{
  "num_hidden_layers": 13,
  "head_dim": 32,
  "vocab_size": 5698,
  "norm": "layernorm",
  "norm_place": "pre",
  "lr_mult_qkv": 0.4,
  "warmup_steps": 217,
  "schedule": "wsd",
  "decay_shape": "linear",
  "final_lr_fraction": 0.0,
  "doc_mask": true,
  "max_steps": 3278
}
Each number is 500 + 25 x the weight over the matrix's rms, rounded and kept within 0 to 999. Layers, rows and columns count from 0. Numbers have three digits each.

# layer 9 MLP down, 128x512, rms 0.151, rows 100-127, columns 64-127
484495515471439495510534513498536522496547536496467529466449503497499515473493515528490495487479475506531486517471487523492513521515511523493538460496466471512483484432514473482550439523503488
481499474508479528534541505514525525504507513500524526491496487523522532477514483440504567525486508503515510503465528503485482519503536507504535514562485462485475477537459495507469514495512530
507504494528536491497499480492520512520516520478551516500490507508523540509532487499475558491498519514484485487525481540514498518500472501496491497489520408490539538527564535500495497513491532
476519464509455473503470514522509483511535524514506506524507464506503510497453516501484516473504481488522503480505529523477534472465469501534460532516509577478516512438506554487484510521473481
443492505478494437508523500513521548510487498510484521514509525453459495526463508527522468523521518484486498394473520516531507518521456469487475500510463518510529506551501491476548489520495510
480482516520478451491522478494491523522465476471492498468480510465512485518514482496540496509473514495525453547492467504517512482498520514479422525510534484511507474513495512429440476504491513
494534556504508482471501506474479485498493525491506502497521500523496524512511485501506508481510509491510521540566494501567536505504523521481480499507485497530500577515497480469507462484463523
516527488504509537471532488490519505513488480476519522506530503519443548490538487518523543535506551496489489483499447517484520523505531492520490477492474555510506527447499511507507598456511504
503516484513509496482502468509479483529494467482497459524483516467452518542512506486546504514484533455492471482466486522505500469504516487501505440552507501542523533504472498521440480523484464
521498494484547539557471474515475447491459466553508508489510530522457479517507493532507535535505503489468519424486505499498427470507494454510464540570464536474523513505439519499497519533484507
573533523473544508524492497478504527538505520497500486474496495483548491511451497495531492511461500477485480493523487536494479480542494493497506522461479434518498535547486471511510495504507493
491507547488494501541527497498508465480510527500493506481482527502516505527531509483483515500466457491513488488482513492482543497511476506506495484516495497489485494457477484477470513515554492
548497524458525467450496498508543485506546451448518507526498530477490479477483496536480487495487482467495540470532447497546506531447494478486486525495469590496481532489482538494531522508506495
487472509484512496540502450514513476520589487488492491503499458478495460461523519538533455517489484438464523486548513497498499474501490473526491543556539511505518507499478501497498499482469485
487516547479482501478517455510487518466487508503503468482483530447480506464465470477485542490501528488457529522507489477480453489500519542450494456479484465512519574512508488493459526486496522
468516490493483465444488485460454517469434473473516492549459484553536491533437482518498512463487456501468493482480519458487509493521461474483519523474445494524493496475441508465514527528515502
444505488501492472492453484500495483501524517502490529500501541462507517475495484473529515501504530511517491453515474493452528487498491525492503505510516480498500477467502496503516512492527539
473484515530489502493476521533454493495486529490492515495503485514448456535500462498525450502497524497507509476487441516471523501467487498543511525477479466493478476456499504493499474414494477
521493538516480525536495504541482482499506497536553473507488515505490517480478510493523501511512516543508500476498479527494520490464502477508465498556484506453508506486534529551518479519480520
451471469467469493459531490504519532513486520476496498481526499493507516491507503492505577459490504516495531497460500499519512494471494472505518462515477537513504493478489483483498486494481492
503513474500487505543470468487483464504549510496523457481491506493494489453525484517468498515472494506549492547472493483517499505522477545491500485496513540508511494461490502499520500505538523
539475487511496528465510500523470501522524513524490489476473526471527502488492494498485502533506518530519491462471502501469483492494533530500496509457453466500494506541488498494472523495497507
476491501500509438477465469521450476462485492475493454494494496520475503533476506470541488479454424490473512472496427525519452502526537467533492491491470537532481461489462489491494464458541523
500505503515507536488492491495545497489476469506489504472478482483527480497510530497526475492469504526526484526467505505476485519491471526490484452477523581469497496544473498497480489473514521
503503511500534496485486534496456508479469474509528490518509481496444535542477460507506506516467498532498513482501490515483482532445529519550489528463506506436466465471479498457524505509503492
481468488526543517472539517491562516467464539485492472475526496504487536484517484505526465503510530502487481514540464506531521501484503522494533487494544489418565464544493535569463502523519490
521529539492507490497535514501475497494415527517456480459462486507470443465532497540492452482499506528498515588525509518528479487495534487509494500490496483528476463537528450485463493474499551
516502496518500504470520530460488510495472495460500480488524465527516505492535495509501561481517488509516483534537479528503527529526469513519498492512551452502495472479486478528489506484475515